Each number is 500 + 25 x the weight over the matrix's rms, rounded and kept within 0 to 999. Layers, rows and columns count from 0. Numbers have three digits each.

# q: layer 16 attention query, 192x192, rms 0.16, rows 0-35, columns 0-191
# k: layer 16 attention key, 192x192, rms 0.173, rows 0-35, columns 0-191
q0:476500502506493500485496488489503508504522519486484511503513501514498496499493515508510505488499527517503508507528517476493501517494483489493483497505513492505497499476490505487496502488494495524505515505513506496478517476487489502494503488501504516490486516516494516496519492532508523497520492506517505519512506527516510493502516482505514503505504499515503505496494496514513506552519505505507503481517490515510501484485509486463514493506500499514496489494490512501487495496505511512511506489490505471498517498518483505519503501500518480511512477501495485501502533487521479510
k0:511509505494494494497500480489482504487475474505502475508499501481501504517481500488501523516488496476501508500496502510496516490499512503497506497504521504493502479493522499506494513506511501489511506513509506503495499509496481504499506501524501509500508495478508515501497497483506499502485495515475521481508498486503508489514486510508507519501488492498483489495519504525477498471499505508504483510506505475502492489499504512478490493488500503509502498506503494486508503504480486482504510509497501497508484498493484476520499502503490496478487509494498496497501514482511502489
q1:497503515515492480513507488498478501524494488490510489500493510507484541477499514494513500500506503500517504495474490496498489534483495487511507480494500486500467508502505514507508516491489498525502500493489516472487503513512511481517516490499482508510499500503519483499504492516511489516512519493500494507497492492502512507500516500500501493505510497460493488501472496484479487522524501516502487483515494502500493492502469497493493518492517480493503505491501504517510487501512492486518505503507520517489481521488495492485502493496524499497503509508491497493491475511497505503
k1:500504488492516518503493519507515509502492509487499505508512497527508502504497493503491481499517514495520520506492496484498506473494501502485502522489489478503510487512496502503495500492529490505503507500504487518505489501488503491503493490483506487499488513496480496490497499494484489483501498497500501501501513499483494497496487502494499525475483507517497504480516502510503536526487517506485495496483504506476504502507505496501500490499493516510492504510498495512504504504496506488498487486491503497502504495506493490503509507490483511504501487500516486504492493463514485501
q2:519493515507485501513522497502471491513509499483494494510482517503504507490500508486495530518492508515514500506480494511502499488488504511512515488482513482503506495481503511522477492497504495502503507524480496501501522495500502489507505490506479522500470506504489483492504493516512484492493517503512504491498489494520499551487510515493494498498514486496505481490497509511532481501500516489499510492505473473481506487486490509496506493491523496535507501489517488508493499493508493480492493486481526469507492508493502506492497499497508481500514509509506486500486500501514496484
k2:502517490498517495492505515515535510484490500500508488511498494531502514491502508517496492471505509487499502512492531483520508523503520511490479511491503490508524499521500512494506506503504507489535504490492500523508487526501502496502498493499516495506483500487506512486494482508496504503503485501481515507494518501481508492490503512494501511503499497500490500512498482510491507496484507505479476495497513524503503515529480482500470483485500524483498473522491499493489518501495518484500497475495498501508508499499503501475510482499493497499495503494502493494500470479502489510
q3:486520536491494500505523492490487469506500479482486502512494513479483498490513503506494515502475509497500495509495493526495479495501505505523524480496525503502495496497518508527487511494511497500523498471486496485488528498506515505492483497509484502529516527510504484485518509500495487477483499483463505503506496488499499526511510498491510495514499515523507509503505494486508486504487501484503505490513512475476492500509483505493504512508506500524496528502493505500515490502500492529479505497478530505510471515499470488498501501515519495503495498490509485518491503522500495494
k3:495500495497509512491494489511506501504523498510504515503495507516493524478520497497508498499509500516500490518490489484477514508483499512467486498485498498511515518502503502496494508497489520503522494511485500486507483512500499492504500512482495490475497487498488527509499495514495487504504493516517513509506512503487503496495499522498496502492526503510494500500502501517499511480512483504491510504489491507489492505497485481503502503505482510479497496505498486508512509512489505514514503478503482504519498495510523494487500502499495500516485478496488496486489490517499503528
q4:515478489503496496495511493502500503467492513521499470500482507501499516512515504519484482493523494490514510499515502491504495522510510516504490510499490494509494507498502484482500480495487497520494488501504524510497490496524495506508516485506516498503505495513505514509498523526481500503497488515499514511498502514483503488504502520491501503516510512473476502488504488516485504520507497476511513515511523523519511511510508512500499493493492515484498507491499501482508496505514514494497494512495488508488531497499491518505488498492490500524511496470495500498511515491468523498
k4:468489502507518507494478515491503514501508509504493484511494523495504503521498492514499525496492497533484518498502503514503516502489496475505479515478488491503518450519500497521487483514494493521501517502499501507496497499495504498501504508485477517481495507501497487496490505481503524499506515488501482481507499505499509517508500513496500493475487479499517517513484491473485506517498489494472501508512497500499525489516500502488501500502525495519506495512495470517481533489503492477492496514495488497504494486513493498502504500480500506474490524523514503507521485486504488511
q5:503489492510475485481475484499486511508500496492499496499497527507486515503495493513501490497513507496529498499512481508487489497489505516489530494500493458502504482487500522500492522463503474512494478517482504514492475521480519486506521486524483520506468475488487498491510490492510515484495504505493508518508487481505502507498503495481484502514492507488507489498510503513518495487536505507505501503503493522498507475480503485489483490470511484503503490493557500494498490486478500534490507518485532505499500492497492507511520502508525503498528489489516484491487508495532505488
k5:490497508503513525521519526503501508479492521520502483499493481472476499527485482500505494474515471524482486473496513492517505504507494482491481500521512530520513475521478487501511502513480505485508499486487513494474508506494465481489482506484529489517512497502480506501506515488506498525499525503483510500509504520498503490508506500506504495506508501483512484518491500508498523496502504507478502497483503516498495508512520511483465512507513491504492521491484503487522493501491502514485530498502499508512490492508519520523494504493489478472490480528503517510514479507491474510
q6:500537487493521500481499515493517480490516481476488493496504473525501504491509499490532473490488498493493508501535508471509528512506524486486528497494498520494497522502494489491525507491508498467496501502502527490520497486501499527478505505474502484520483502485485502510502484508490495528504474499507509514513518507499499478502480518510492478513498497518460509486478501491456528503475509493505502506448497537509504499489490502489457512513448519477488499511519517516504497487538500495497493505505502485501524501489487490516480493510489505496484499494483505497497516477502504489
k6:516509489505494488515509503484479488520509511498486515509514509501496504532493506489480507485499499515491517499493486502481503515513492499485495522496499491504493472501496521488490493513511503510477514487508494516493528520525499494497501493482511516495505513503521495486507502492505522495497532513499502498492495485506484496483517484503483509521511511498515514489535515483500490512499480496495523481514511483496508491481481494515525488493517484502512505492489508494474501505493494501492502498498503535510500526514471490498514499520499514519519526502512514507507494524491505496
q7:498526533505499504511536497497498483507487489493491490495510485534496512491521516493475514529494520490502505521506505532518488512486517506527516485501507507490459523513541518530475490515506486534538513485501499509506512478476540496501486511509492504496495490478493475511528482508502483528479511487508489511481490503524515498513504504474503531496513479471480472501500491493500500478510525486517506518501521500486526521492472505495510517498506520533489517525507516497485514523504483519503507516509486489493497519493478502493510512486515501516506506483534496495502506533482497483
k7:493528500505498488501496477498480489512522509504506512512502518476494498494496500497506505504533512502498471494486483493491493515497494484498508492505507512518500502507479489468520504499502513468471485514486506486496505491515499493488524511486518510499502482510522516479499502500501489511509517505507500500484491497490501487495473516510495497524501505506514505491498515500499506506526477494502520496485492502506509501480503484503488496507499498477514478479488524509518493513505479517499512514487506502527502496491513526504507495507520509521507491515491497504491483500503493478
q8:501514477485528511476484498490514497491522506525508492480487495497505502526498473489517491482493483492504517490540489470535518513512496487479478506480500526469521478480485483474516493491494490486480509496480515508504470506510489523487506500488515497494513514499474502476484493507494489512525507485490507478504509504467481521491449520513482487491501512517492509502486516507466500513505503514486516508476482540536502510486519498485483483510478510462481502491497503515506509501523499476515502486541514489501505481509498482512482485500489489517517489528464503515522482472497513495
k8:478497507503497493475498501506492505490490500472482507514515513514491501502478516497490500518481496499485509481497500522492499498487507514483487517506508482502485469546516513491482494500500529515512505484524479505494525508488506508481497468506500504518501507509497521494517495479490514513480507485493507527513518496518527516489521499495511489477504491470522514488531514487494500504504504514502490522522496501513513487499481512509513502480532517507483514508501486484466503497514502488499498485492496529494494536514468471495516509500489496487524532503513503494499506502510496497
q9:475459500515512479492483506509506536488512523499515515513493499485501512520494497494511492465509468486494538503519506479491507475513528496470482487487497505508515501510449497502497497481468476501456476514463468517496511529536478490499516474498501504501500511490507542494476501504512490517502519510482491471488511498478469507493482492523495520522477502473505510525486495502513514509506462507517497512501499528513492536486513510505476508487503497546507515495499477509546515492538514454499511485509492496537519481505517493495509495512469497510500497515502532529490525473503504513
k9:510513503492499518506469519523496494502495514483487497502514515505501477495512496500494508481510504501531485511476487511490505509482490518506485508500535488501506489508496517493481506496507495482487523498487488501495492504475489510492496492494513506517505509515486495494515487487481537500519499498516504504503505481497508507492505503488503501480511495490508469487526498483517490505521508512513499482492495512485525487496499496491502484481511510491498497516529491489502488497482501496507510511477498515502486505514509493513511488485516509503501500499516489490534494504483481488
q10:496474483468504500484494498499521512516486538524500493482496529496510515513480508490501515472496499486496511509511475497479486485506484490496479495481499495497550495490501466513490489513486496499495477511541486492498510499521464498530483507501484501491534493516476492499528544511495496488507484485505499496504501483482517492499497490492514482478496493471505509507529464504517486489502482526498510519499496513522489481499512492539539485477504454498503468479469452523478511499503531477486498502457510501493490484505512497503535503503524509521519530471459475527505515494487519514
k10:493517463486489497489476503523486522491497494483487511525506507492495498501495507497504489489526491488483488483491478511473488507491502521512497521482494473494523487494477500481520506507520498523488528503453491499499485533513522484498520501487473516491476510486510480499480490496517500497532504497504520466507501522500512501514477538499513498504518481507506516475510522484517519520519474485495514504509507499483508487504512472496487509517508520501520478512518488514504510494507487481528493501495493481506500479502492507518513473498462503472497515499498489478499470508516501517
q11:512504515530484523504545490480519476534503442467511518510515476507484472489528508474497518527461533531498479515477482533499514489471483508508531488482497511497504511491544499537512516526510511499520481481522514497500538462487527496491474505509497498511502510509515498472554499495515517492481476506529481511501509527506516504519540491476487510507521488544495493512519507501472509475485510495490514477489503479462506488525455500485502523499500507480489500502468519492497487524478481523507511497485508493451466495488471502497510506513511506494483492494500506489505482511500482513
k11:507509519514501510509503494513510520504490495515497495515485504522480500514486506517521497506487498496492491499505493503489498476502482482490511518513498488493508482498500510500490498525487495489501500498488513499493496506513516498491480522484505500464510491513518474533499507484522499509489506482506497482510499519479494512485493505517496511491521521500501504496503497514479513485490523500498511503501489513487495494484508485522498501508497498498495504507485483505481495511506497512508512479512493497518480509480484462502503488506497502503501538514500510510521509510507510484
q12:510525492512508469508499502508482524501555531524482499503516455518497486484473511520516496474507452468525484509512485479512532496537462506452474525491518493499501462519507499502546485472494468477465509522503452474491482501511496514474553516494510491515511468487489483505473446478504492485527490506515502511461494503513500436500485487505503502511494473498500528487495507500479484535506491495503488494482488520523484499466472510483484475475491516479539505499525501481555499498466504511461499556480496482521531506492511545502510524522519468533497491525511456492473535505469498488
k12:532506526519505492494496505530476508510453508495523518479489482519474502517511462483494520474494491495466508488503543503459489487465502523485494455525484487515498544508493522509501496537497493521484498484501536528516494495502510491530503480482486467513508530497521520527491554499495489496478478521488494524507497489487448481480507499482517505503492524473489484506519488498523491460505529510495492494495470494490479506509544543507499498511500477511502531507515523504517434486489507510505509507501523540507524537504501504499486495512499478479497495501532544533480499491508512465
q13:512485492462505490475472526507509485506491514522511504481481531480494531480507459526513489447516489503493499485485477488502554468519534490513483501469482548490570513466484472492520498496492479499469506532485489505505469518522484491483500462474487519482492501490493514454476507500466483486527528465463526482522484493452516538488491527505491470522458506521503503492453536517463480554461494540512533502493485526469471490476480465494491469544461489515521490474514500522511496482537513461483519452481524506437493472491515530498469439532479498458528514538471513528531468445517542503
k13:473488497517497507481510530494525497496489516460505507510495522562481502519495524505548505531482512499551513553496470498519531493514475518508485485478527490442493420518530489525465506524493535556508542505481526516491496486473515524515487498494488512503481512492475480507514470512535500511500524475531485507525512484508520507501483486505483502517508496444515532509507489482476541498493529526499472526491526540511535468523522498483496513490482541524480496507529468480471536460469528486514509479495461511522500499504481467569512476462492495500500506483476490498508482496462513497
q14:502493530501479495521541518478504469528474454473501505480500515477499499501487496476501519527486484527494479510520491517487504485488484541519519477489485507510506505461517489503456516516483510476525482503537541503513516441475514507481469509517481511500511543524489447490523522519506511496449500491499483495511493506494521460509498497484503474492524534528511514480490506484471498502497534505476483490471483482502503496512473532481508508549493494492509492505485522504470485510506489488508515503499525503453452503470497495465529499492480509491473470487476494525535453510492508518
k14:471482489517496511517483503495541505524520510504502478506496497528490480473518538482500484523500502500517516518498470509498515480522478474512500525498526523500483471524503535515466506496500508490537495518496490460499488472498527511508495501486464504513478480500523521494482482478492476505496515489496489471517508491490509505489504512509502505481493502514511526504486472520480515510466510505513493512496510519501493495483495487517511494506513512468473483492477487511466529541488501508489519483513465530518489504489490421513543470475511520490475546484483488489498529500485488505
q15:525519500476495510511521489513508464523502451523516496502461489509494507482543483535513467516543543478492482498509493489535520481543538469506530479501475548481514487490506460504566491537545498501508472495462539441506505499529503476484494477471513472498500469516503488485491500505480523550533507485497512502538529492468510553496537510497438498483501501495489486478473536527483472471502450507505505505520487512516498505471505511488513500525471494502511518466520515517482519487518492468521508490503525526476509504494516518523469542516475488483490516500486506496522529499520562511
k15:487466477484518490494467481523499486427527506498492479516554555507517513525494522460512478481515474507514491500486509558510532537502540474503484521530509489499559472543501496493489510505515504511511523460495493510490467487488539522478473480483477513516469472528543482477487483455488519533506507475460545484503528496497524505498519518498506520497517508462498531487534484496514526524498495493537499540503502497512495537488511511507525474481513558472508480540513471521471517507506497504506501512527495504500455541470535476485508474472500455499533507537533498492515487483479503518
q16:476468477526482507534482497507486489491490493496516503491508493514499488515503497510470537530477494535493516470496497499543500496481505535506537481465508487470493488484484497513456495529523507517524482492525531519504496468502453504519498523497490519461500515528481497547540519516526501498434499496522495502522481498531496466520512493482512502480542518478499529471544440463574545508503554514504485491461486499460553490484566515489507495467485479514508505478510533452514499481505530554536497546478504501493501488429513511504538518459478538502490526449488478498504496533454527529
k16:533455504495515507510537461484539478478511490523503477509494487459570510504490483503529469479541493487500507486501493520546489524543499505518476509511468519484529516458517483512550529514518496455494489468518485499494489482522484497490480514527486508505502444512500474507490490507512512505536485511459500502517515460543485522484464488524508463476505473519503488510497556516475510516520506442509508500527468521541465508536514485502496494484498473514515509492500480479510565475505487529467490514513501427518492522492547493488477527514518511505477490455493505481481492464514522518
q17:498486464479464496522533529488524495515489466472516460470519541451523498449516519470513501501513523520491477461509513499454539476509520523546471470518482516528472520473499484499499476499480501488483512520515539505475510504465501529522493498488513528487515474518473507463491486513491540532466472516470447499522484497519525517471505521493505490509503493530491462509517502470475479501471424540513522471518477489503513524509501513506520477534512527497511486470523456530434527523518480499520530477499534505494445469505525532518483480477541484510493498520493529502509506492488498517
k17:512544500485494492488504503509503491535489544465499511502504519495477490532460509544523530459558526561510464469483543509533483521489522495538510514513492484483449528498481510482533507524509467510498545507521472511480485576498508497468483497524417481480498511480499508509501485485505583486545540504541489548496480503515537515506514500530486453506512514477507481493546470475515483488510477467488476463511507520480546432492518470501502526548486464534519463499553443500468501461469497545498485464490511545483488455554505521464465539499488472493541509541482530454549471512549535490
q18:536530561503481507514551496445501523513475501505494505496479487526492473476557466467507438538487547509534490534527534505520479475474493519534510492506493508490509487544495517515538531520543489465478540476486511472506518485473509545467535462501519442566553473553494466474525485540535546496582474492515501508553499559488530551486458472510504523490528521524478485488495498566418493471529599481488525513508483520534508490448498544500514512492523429555514535491509449505514479505508443457464515564515430543499513526464489441504542529577479481567470492533502485515485467514533495505
k18:496535499517518550506591475430527476502469450503494505527485536524534483504494468479490516501478483489519510479481448532457492469557481521508532503487454539508376535486532551545482467525524473467481504535514460527504572491519480496489494445559535533494541549549458517493514496544531456497523515515546483578514487506514496509477496463507556521481466495501518446491502492516446496441471491511441526490488494497538491479496498515489517508500520472472471539455542494496526484442533490478459486508487484437552551555480476498478490524528491501501521452499473481543435496479523542493
q19:525479483520485477468462469525481501506492482482518501530526471523522507545502497528491540481514457549548457520452498517546526527477528530509483527501525496532513470486473442487462553443509595436473505534504497514505476504501505493532486500543482495530475535404469462535506504450490502518492539524525491512490523482515477471467470518481460550505480471465479500446555491522498501539501489490523474471500528513510497468503525473508489504399593509509455515489532500485496454472490428565510505497499385465487465486493440507510536489460496461464528530517512482511447489487522511478
k19:541519522540485495502491498473518561487515541535529528467470493536502463558487530544438533520518465494526488524469509508522549527506525517527499430596453508494523476520532504519491504504491455495533586525510513516512461471502509500487424437558518499519446479548532480573498480438537504515480487493524510504472493537533529516555492542501553502407462497522495451526582466496518522466516466503441479527538450520528477474494560550488521492488545462470481523497498486491542470504524502560541502544491459464482483480550498461497450546520495482461510515550506504497563529486454514467
q20:513522502479517535465529507518527480561485464464533515480475471525442542508499483457523555496495530501502434526537470450430533465506545502509499488517509539556533501478478496490515507541502553458530474463518459499513493494463496537447473478495512533473485557503503504471447461564511451511555453444467465506469522464533466480548520521540473495518488490475452474468498488513490536523491527489461491488545519460483454539472520488476527497440454495487506493515464468428468461542501546498454463467477460553512488453515528511493466530484501483543498470507543517468490485525536441440
k20:494450505456519505476507498525488491511545461511481491525445527497422459514591464487473620480504469558537468536530484541564526527513459549497524526485527570521511493495511447578449522519507514398461516488468507494508484544504471480519534479521497498479487533480530478468451523568483522443529477500510479490508511461555518485463462514467498458505528530556488516486536560476491489509465480472518533550529468473517499511429503550508463488497486488443540525509474506423507467513490567451516541561503557519503427458435520527511527549484502503512581476472472466473460516455512489498
q21:561551544551500535487506518493487434533433503503558527477518475524473457467487533516512534452506592484486550488516494484535496505518520502474493523507478562489542451499460517554504497468489476480454445469505516427504457463516419506511487543484506520501451500514486497495556470505482472456511477466494515481498513515493538512491545448455559453524463556520520524457441436487500530550584535542498494512468481514502459480442526473528540492517524533505502496518478515493496538523484462501494484538459485480509500440511496488556476482507515495469510549445511485540488532528507519561
k21:446485528529464512490498508499497515568492508488502481467502477481490510493526505486523484508496510460509463536427478464508540453542557532486531565492465514504522550582404554537491497499540528522529516467453512532502515469523463500476518509426481518488535540530508518485520478424469509503533495482475484480483532501446497560471511502476494543478523477496531472479481491463485477496508501516525452562502537499390525466434467466533488511528530486521447468542505445491476513526518481476492521506479462469526490540526499507514524487562505448535556558440494452473508542530468456475
q22:553563565487470461477500448512400549507531448500487477525514477481472469472491452523547444501522494496487532494514473544477439481481505465458475476482488474556600514557526462489554517443483520556589480482492544445512508510578512460536499487435492500554498493496453436507527500505453483463527489445487544462514495478488489524480471525489488522484495538472499513519519475501512472498546499517492468526508469476560442525554501505524519483557540515483484512499561423492484460539498494480486553461499500431478507532479491558503486468530475516558542478455523518488518543551509513443
k22:510551493470495450459446527520431523569487466475508518478466525485503484519462544518565516486558531476542503515494508492487463444495483481479536525444525500496491526478537482468498494459493560510524477525519477506450533492539484478478510401461453513581424510561501552516555526553572492532498511459511507483545505443515521463490547524473464488511473521527513517546529550541481562438511551476505411451485426513599473474530467485510522498578517480437539495551474440497545507500523459506521575500504507487456533440515519492500521478522496503565493465485455504466493549499447497525
q23:479428488469499541532489494464516534506495539465536470484460491551494509421461472518468500471482474476529558490392508443469507442498477483482494479464519491517467535500528463473521515509480506463488499524573448502509545492502627507556547471532505407473501487494469475530497557526492486523475508516511507493448524486490534511486549467508515471475458467509454551500459532523529574516480522497521519519557506541533453524531554482459513485518492488521515488458450424510500491487549455514482509452540451435459523555521567518528471507548439451548557518473508439468525492518488541495
k23:570481516525535518542487498455449491473545495456495533554506521509488523459554485453512551451467555488487485564509573526521495442585498467481484424548472457598527515564525463467473551517467426458492481548520481527536517517502537521551467503500465445459492505512500514505462511470469514461490472522576478568525496498459551464553480477472551482509553448551536547517455520521457527525471481504413504517483480510558509497492533497449425528536491535520483480579433456486490531466501507564546477477522526440488508544538512478547518494486481471466503532487505508505477473504442538495
q24:514415535450446475512542528525446479442493535494499533609458529465532557524444454475488485512523469502487548482478502537470518483453506507508509515486490495498520508532533560554448503484515457488498508543483494491469497516548491521507525486533556506537456453537466556565513494528551519482552411487434486613417511478462495507493531452509520481459523518459468530502542500561482479485530463445491472436417502501478557447489475464486497547453523492516478587569502506520439521448534490474479483462461534464549478500520522512505475523478510478515435538486537492508443545560501502571
k24:539595470482475433483480551545561455470472573522487503581535476491550453476491506445510481529539441509542532470492436497494531494552537472489462491461496501546509555476493604492466491474518507441512432506501510491525479524482574499469508501457546528475463523556508550465498450472516541520528481542455414470439485518505458502487512496501569519485527474449495446481562503549548491465458499518564460507499489518361550505445527484527493543516501475504477477482537538556500531490556568474497499536517494448547472495509435504561538532442543450526515539537494497517508535511467553550
q25:474510531554537533470511469555563527468532495471534499534473521524462511500498499474520507509513494479458457523530488525525483468472482512503529550500499480537481496492535504514491533517430470555568497507513484493502564537479513513448569520551499494492505455460492479515512439491541561411515557485469497507468483471525491457484541496503521509434488530543512507446465423450468553451494450490490530517483431498507545555492524469529545518516487493565491500515513436526522434482497529527549507501462504547511494553449425498516520483439535521482435462519493493461461531503511512538
k25:488488450526540451535535471517568453477483528484520414550481531502483484556504532522473531501516514485491462513499520527457543558517493523557470543496535477505520549509470514619575474485525459516506501512473501488463509510529483473466474492531451476475529464494542481481560494408459450477512497499556518538526501429465478466504575538497524572516527522493478500460496581492540504448564436471503542473494435492519550492470572442513535528520479473515499518496433471530518496442482480489544524529570507558461438467526484490483497432502549594483528505485471566450462493455446508485
q26:515448546441513472508469543552445500506479502450499548488457508502499479483554484547471524519523459496499569492473528472499513534456538474505480465478514467495474509533445516550565515478515539481475531428524488502498457480514540470523415476502437562522518481482529552444472562482507488508465513509496523454536485506465502523482512485476487431506572551501417516458441459480499500469503530543472514514540506457550505541525509487477493509474517484544495503507461506493563510521468472552511459505479524490570531513548511423529466561555500541496544547497544467495538476483502468548
k26:515471467526497522490490534510415565496506568498503491463504564519496570531541511438402489503501485503491443432476487482495494556532526511495474444525570498568454527509479519474463495523511527560518460503476517495488518520532539429577455495490533508541481467475532499430510497501600523478539509531471510488483479516525540519534464449497451445516527525474532533493498515461466487493485527508478499512505577507463473501561513471495502506476447471518473431487448538492477497503511440595522529496383509465489460539550483482561512518443439550397503553462425472528516478499524515532
q27:522549490548524494476529519503537535533513489501470500496545514602533460485504482525489488504513507506489555518465455461525552468491531480473493506533551474466410517477470531563458541540501463516469526576385496473568503509497483484452502509540484487498475482530561514520534531472508499435441510456535530574558449524518485524537489433481539525502493476507496510509484518512528485537511490488485449487519528454501450509472486561487507427526499449526538431442507506510410467461544512480523523482459462455519495528555562533422512451486553462509579470482537481450494527466458472524
k27:478511459446513495478543504486591574525494454497474522485524526507450493483439559488587511500584453572413451493543495494459504485538522536500542537522510479485476543522524538510420467531503553489420454524519507500547473555548497470507502472526479538526459500534526522520487528515539491532524469442549463553541491539425518448558465500478489465520543493521483508486491444518428427529483479521500473512515513495521476522542483489490477432521431553488483446517494467501482445427512489440552449479449505529497505560545623514443472458544499461486534490492527487496463575496458531531
q28:430510480461524501555526503531526453528515503548417435437457500454518493437511550510477458562484506531504556488548502446474507479472534516478535497482530521494508550437526487515549513545551464529435576463453537503458513458463512451442468494505502499538430550519420549531533450444554499442479457490483518531448525468485528449497514541497504425466489515487517502513475579597502502519449481549590534556526456528502490499509487503550470496520535509459493460520535494491508525510522521506477483519530498529500501462478513457507500518480459532505506586507478517470462459518506499489
k28:526502543508499529486529445520503512518493467531470459445526438495509476487517429547504470587406489485528557440538494607407452486493507483495553540510558495491500482477486496509516571495430469455459602462546482490523513571533522399522539520473487488530459481462584490552528493432527523507530424534544462467483514506558521498467482518516515578498533458528469486483423529480433530484438511535504456560448463516492532519426526457548447470499553539487441457510480434496487562480465517486488481483491459523484520481485525546515482520463566521493484483530457452572489516436473540520
q29:497544473506479503573490514521537516516457514505517442507497554486517482530526499465484545437492501537509537521515459536551511501429476480445483487511524493464461485469510511497526485501471512550468496537513502529558471531547572457507534501461508506568489579523487507500488484514518487492536531524461519475545504517598527446475522505517503484503515545450515492485502438468469479487447482510536540522539466444497534515468553493426483537497483486537488478538508474479457491509447452481472467430526532478536525531466533530468428453473474526525600563476510559522504548562425474505
k29:567457503511480544512452463518487456552479480466493508485520541487546509543488494563523451551535540501496512445514522527533513493482474551453451534539495450535561510544463561427474479526544523537509518523460476539522524508536522491484543484477558508535499516548600544477478501532579454543482563543521500476520523466544597443467497481486539508484504561548549530563520508575465508425529481464494555542536482453514441529481495520518407507497551468546521539543454510492541552525548443497470497499534504567546449546462472502499433484521505456465586501542448527508425533489516553491
q30:421444433462473446455486473500525465509499485472569456532557513502483501479499511573571499499423539539471461524478496486495492521476478507458478567482490486517466543520508516523561484404492561517476496461442480473481573497461495477523469502523444512474504510530511497437468491455503466533413514474523527529439476517498477526551441496529510512494575472469525452464556469496474513474524439499554513479412421536509474459515443530490544508500491449534461512569487414491540504488504481561449518534583515490469537490533490490479481474465522527459485498460570457472535503577546474449
k30:466506520450483533475450492532499490458541504554539474508434490528590465556441441438526503525518549542443478493474434470571528529488479445506528578480559425534493468555569514470521528401464526469494539465455457498526449541485464459511483485504432490472524454449495471534516559470456512562491499410492476537440472506533527580504506468485454525502506484477526440431503515481435541411472547404553483454484506539587449492487476565500442510482517438554505521501463500496451480455469498561412483453477473465478474535528530483466510470462542503455536506502455512488493496552498512485
q31:472520510567526475563480464459459510537505530526489507503514484506483596502494551509476516497486549489504534500498523508534487426476539522518503441518522460584481504530480502490491493493526452502534499459516519491504539550461474476542545465477465472513463542516499441517502503512491463513477472532514483483511475471485465429471531547546521535493455484470542512515528522545506461485488554485522551554544528511454568502459506493496546438481516477507570546562468497527521495449469442583451543458476532448521456534495523552432509513497501507472503470478488490512505471516508515507
k31:492554523524537506519501480535539500470453469448462499481508519488492510478508491491493527475511545517470517493505530493466542433439463536527486487497547489460553488475528500481481545486462557530518506533527466516556493525537521509511556509509485466429443497475491487532459467491464503482470482482582490513488521535517503491471561540528508510493469535470506534523542424478577465523482509501490533577491555507482520489521516548513526467475565512498570583517450535524420546512529485508544464450491452504569563489495440522465512490443488537471505477551531504455533489502480468562
q32:510487509488497515502511487490491491532509500507495502494488523491486497495501517513499489501505505512493490491511496485494497494493513529512516487507515523494489501495500514515480502507492493516504509495483509507482485489506518506502479519513499501503498499490514495497494504480521491493492502492504505502504491508539478504501502505495495506487527507486498507481493496509481477515512492501483502496518504493490502505470497517501513501502506500500495503490515495487488507501511486500498515491514507500496492504512501513536502479528509490494478514495510498506512502517504511502
k32:519502488521501489511485496504477504494490492500502486501507485499509502510491496500495507496505496500478498486494500488510509495493509494505481500508513495510499515510500491504504498526529501497515490496501502499513504504473497494496498492491481504509492499484502501492488511501496512495506489492495503485512501506481524504494504503488519506500489500503480495517499490512513509481518504505506499487495485503510503498495501496494487481493506505498495479497495486497502520509493499507495480507498514499516496494507495499471525503506506492513488485513522504501490484515500508495
q33:502505502503494503516494496499506497499509501506505511494525475500491513498519503519514500516479498514480507500494497486493512500502491485496516507481499494506488492523503500482509509511513514492509503476526481492518491509491493482486515514470510486509507505497517482511489495504492501509482496482468492501502508495484488494496502497490496501508492502509477489500504506490488499492512502503513508492501516486505486503515492497504499532512502501491505526509487517506494492499480478526519506496515509508497501504499506508498500510498499526485495484495514523506502509503518497490
k33:511516506497489508490525508508517508514519512510508508498489507495480492472495504488519497482499494505518488503485503489515505510519510491502502520524494503515497515489523485494502503497506508483497511490506516508496498503509496495510500493515505497510494493492498502491507502507504488504499500491497505490481504486510503520504504488489492482487510500487522525504505502496512505503495487497497498517498507526493502516491518491511490514506504503512520509501521506500506503497516513506503495509496490488497474504499511493478496494513506516483510496512498489478476500490501507495
q34:508507518515510496512494476496513492506506480482492497483516490505498511499516515512503496488479493517491502494503491500491506501494503503480532502500525494497490485478495509501489513483503504475524494473508497493512462493495524499479507508510493505497496490514509469512495479492478472512493472488496502507510507501497496498500474487488499477498506505525479505516487504472517512503489480504480504494500495473517521486511488482513490505494483490494508514506505506513503504496492478527488505512520505500501507528471475514510492509516517494500509484490503478488505487527495509474
k34:495497508496497503513509488505511508499540518501498501507506492506493495503519486522494501498509517502505505494487498497487493486502515502482500484502494506497492520497503501497505495492496500468478500496494496483504499524520481498511493519481521494481492506487511517489494513518503491517517513501509502503508500501497490512485512504515496510495514501499504498485513494508490497499494488501500490505480488494486509488499503490492481512498481507481504512486487512499484485521493502508509489492500498499514504509495526497487491491520481498507505483495470502511498489507512502505
q35:499529494493508514504496514494529503502526493512497505501511473507506503502495505509533494501472503497504479503520491493526508519509498495481526507516506519484489493511494495489510504488517485494526504492506493489518464502482510500492495505502525498503522486497499470506511491488477498510488487496493507510511520499497502481513491502513468463499514507513467528500501513490473503502512509509478506503493490493522504493522506498503462515501472503473503494504481507496488496491491477527510519506514508491510499514499492488501489519531509507492492502491501492487494470508507505479
k35:498492505500490478506511475479486493503516500498496497507498490479481486508497489493516505515519489501494495496508482517497499489520486480537504494498498509496486492453491500499497496508505517503465490506496501491489523485500485495505495516508489479497511492511518513503488500517501502485493509506517493485499488499493492498499494490508502526513472504510527487503488503504518506484493483484511518507501501497494497491488503516507500496506502494496503504472508484520508482523501483528505505520499501491501497521501487495511481507513501502505492496491499501503514512494498508482